Weights of a small transformer language model.
Size: width 256, 4 heads of 64, MLP 704 GeGLU, vocabulary 2048, 7.76M parameters.
Architecture: RMSNorm before and after each block, tied embeddings.
Training: a variant of SOAP for these matrices, 135M tokens, 5653 steps.
Each number is 500 + 50 x the weight over the matrix's rms, rounded and kept within 0 to 999. Layers, rows and columns count from 0. Numbers have three digits each.

# up: layer 5 MLP up, 704x256, rms 0.302, rows 690-703, columns 224-255
# down: layer 5 MLP down (transposed), 704x256, rms 0.276, rows 690-703, columns 224-255
# gate: layer 5 MLP gate, 704x256, rms 0.295, rows 691-703, columns 224-255
up690:529571571551465486430452518557501508599506564484495458482473528595471577466518542520485477521465
down690:526541500435527484403527510443488417487518363532491495467430483484485476481495616414486487415549
gate691:489504514465514562544435367517409483451502558462477456494511540453442582436508450475476534518391
up691:430551500432435550436507474467476422483500400497575538511569434461474446505537442513481466500583
down691:563548519433543520527489553418546486526481472456554533479476435445578473493479540579506490445529
gate692:477413449510572571431484486508430567518592522510506532528501598582428421485498625486511472502487
up692:387599497499437410504494519553548498471528546551456447490459438524455490441526512552456454493549
down692:444450397494531541516526520462431560415460533394476603538462503451464480513448479502480504496461
gate693:463490419595517601548510492438523514460569501491594531583472518546533599481503459411414535510530
up693:574449572537496514508487529507590544528464529483495433566546410514456535610482489539486453478511
down693:481510497515556522570500529514517479439540534455419519528546431528466562483456593497496618506483
gate694:540475531440449544499543537467466484556593539495491490568446519471461628504541493626430398453441
up694:555505500466546437536463495513517510532466412494408511511476537588564341453511517425476564500503
down694:449546360459533504460476420461468440426492472515519532465499451468491514558572506438408531539555
gate695:425475489518545480473489469526466515526530511441465491486515489417523512410523478458452470573539
up695:458535481577532584525502489509390530457472536455473449482562598533580542511491457416544411481518
down695:484424471502546380416521569499469460433590423544531523557559549389474489517507474554578438509429
gate696:461485474478552530442568510536497482493549407512484417474556543441451485420494439596491536526519
up696:449490533487459505561455499499530563508512537515501490507553497541495495487489594504458624576546
down696:401585497460502521408531542492536465528489488555413485541501545451483593472472476502458393547465
gate697:497578604505492465533511503507543432412499491569488495474508454524535596457436495556541579533519
up697:479493458492446458562490455560558531454536488525557542532421525529491518515474464569441494489518
down697:483615457508494515532616431374454551512585538534467505568575482493485455493459510530439463572527
gate698:409513463511345493502492520385466495559515395522619511477556553516481517487402506526520460502472
up698:381498484522534450530502510456458474537466445577492387532383532568451451544503564525488495497477
down698:505540386472495421485494449546494526472445507506463549484485414525494439391543527548536500468496
gate699:525611408489494397528459539521535447579408437486481439465492506541497465561496434486478458415500
up699:572528496455524626549546437402486545418518534429501618463623601469510576523429471457461514566505
down699:519579492553442500594464376509456528437524414495558454454437491410490489479387596590540432485491
gate700:491446505492499476493568575537577450439516435500583501372525522478432519499560634550502475484472
up700:488508496579487440469518491563491442498458606382494476480559450460468470532517439480605590387511
down700:529527520459433484492514508534538483595520541581445507492480441528527483547419521477499523463508
gate701:489507496462522541443458565544537578482473522507533497564472520474506546488420435446394508475510
up701:617460529473557443459421495487484504426444544501495529469522538478484459522512573544474376468475
down701:559586490405487529557538643482477488502468492446500481488392445487505459531465356572548506438489
gate702:526489447502545481471508439494543460587499485498564553517469442412478494524513528466550413484597
up702:467479586485514466501456547520415438513523506507542512523526498453548514523473537491451573521415
down702:485469537457451541531518449460531508470456484473393506519389512404431446557449461433444533515529
gate703:557444476503502554555557510451526491536513403510493434473447528519481376479447574470438562458511
up703:426441561425654437506463513487487469516503415379522550407441393486438455446436520542519487485434
down703:517522515463458489515619477472406419455484488523496544543482528477556431528526442480424501500410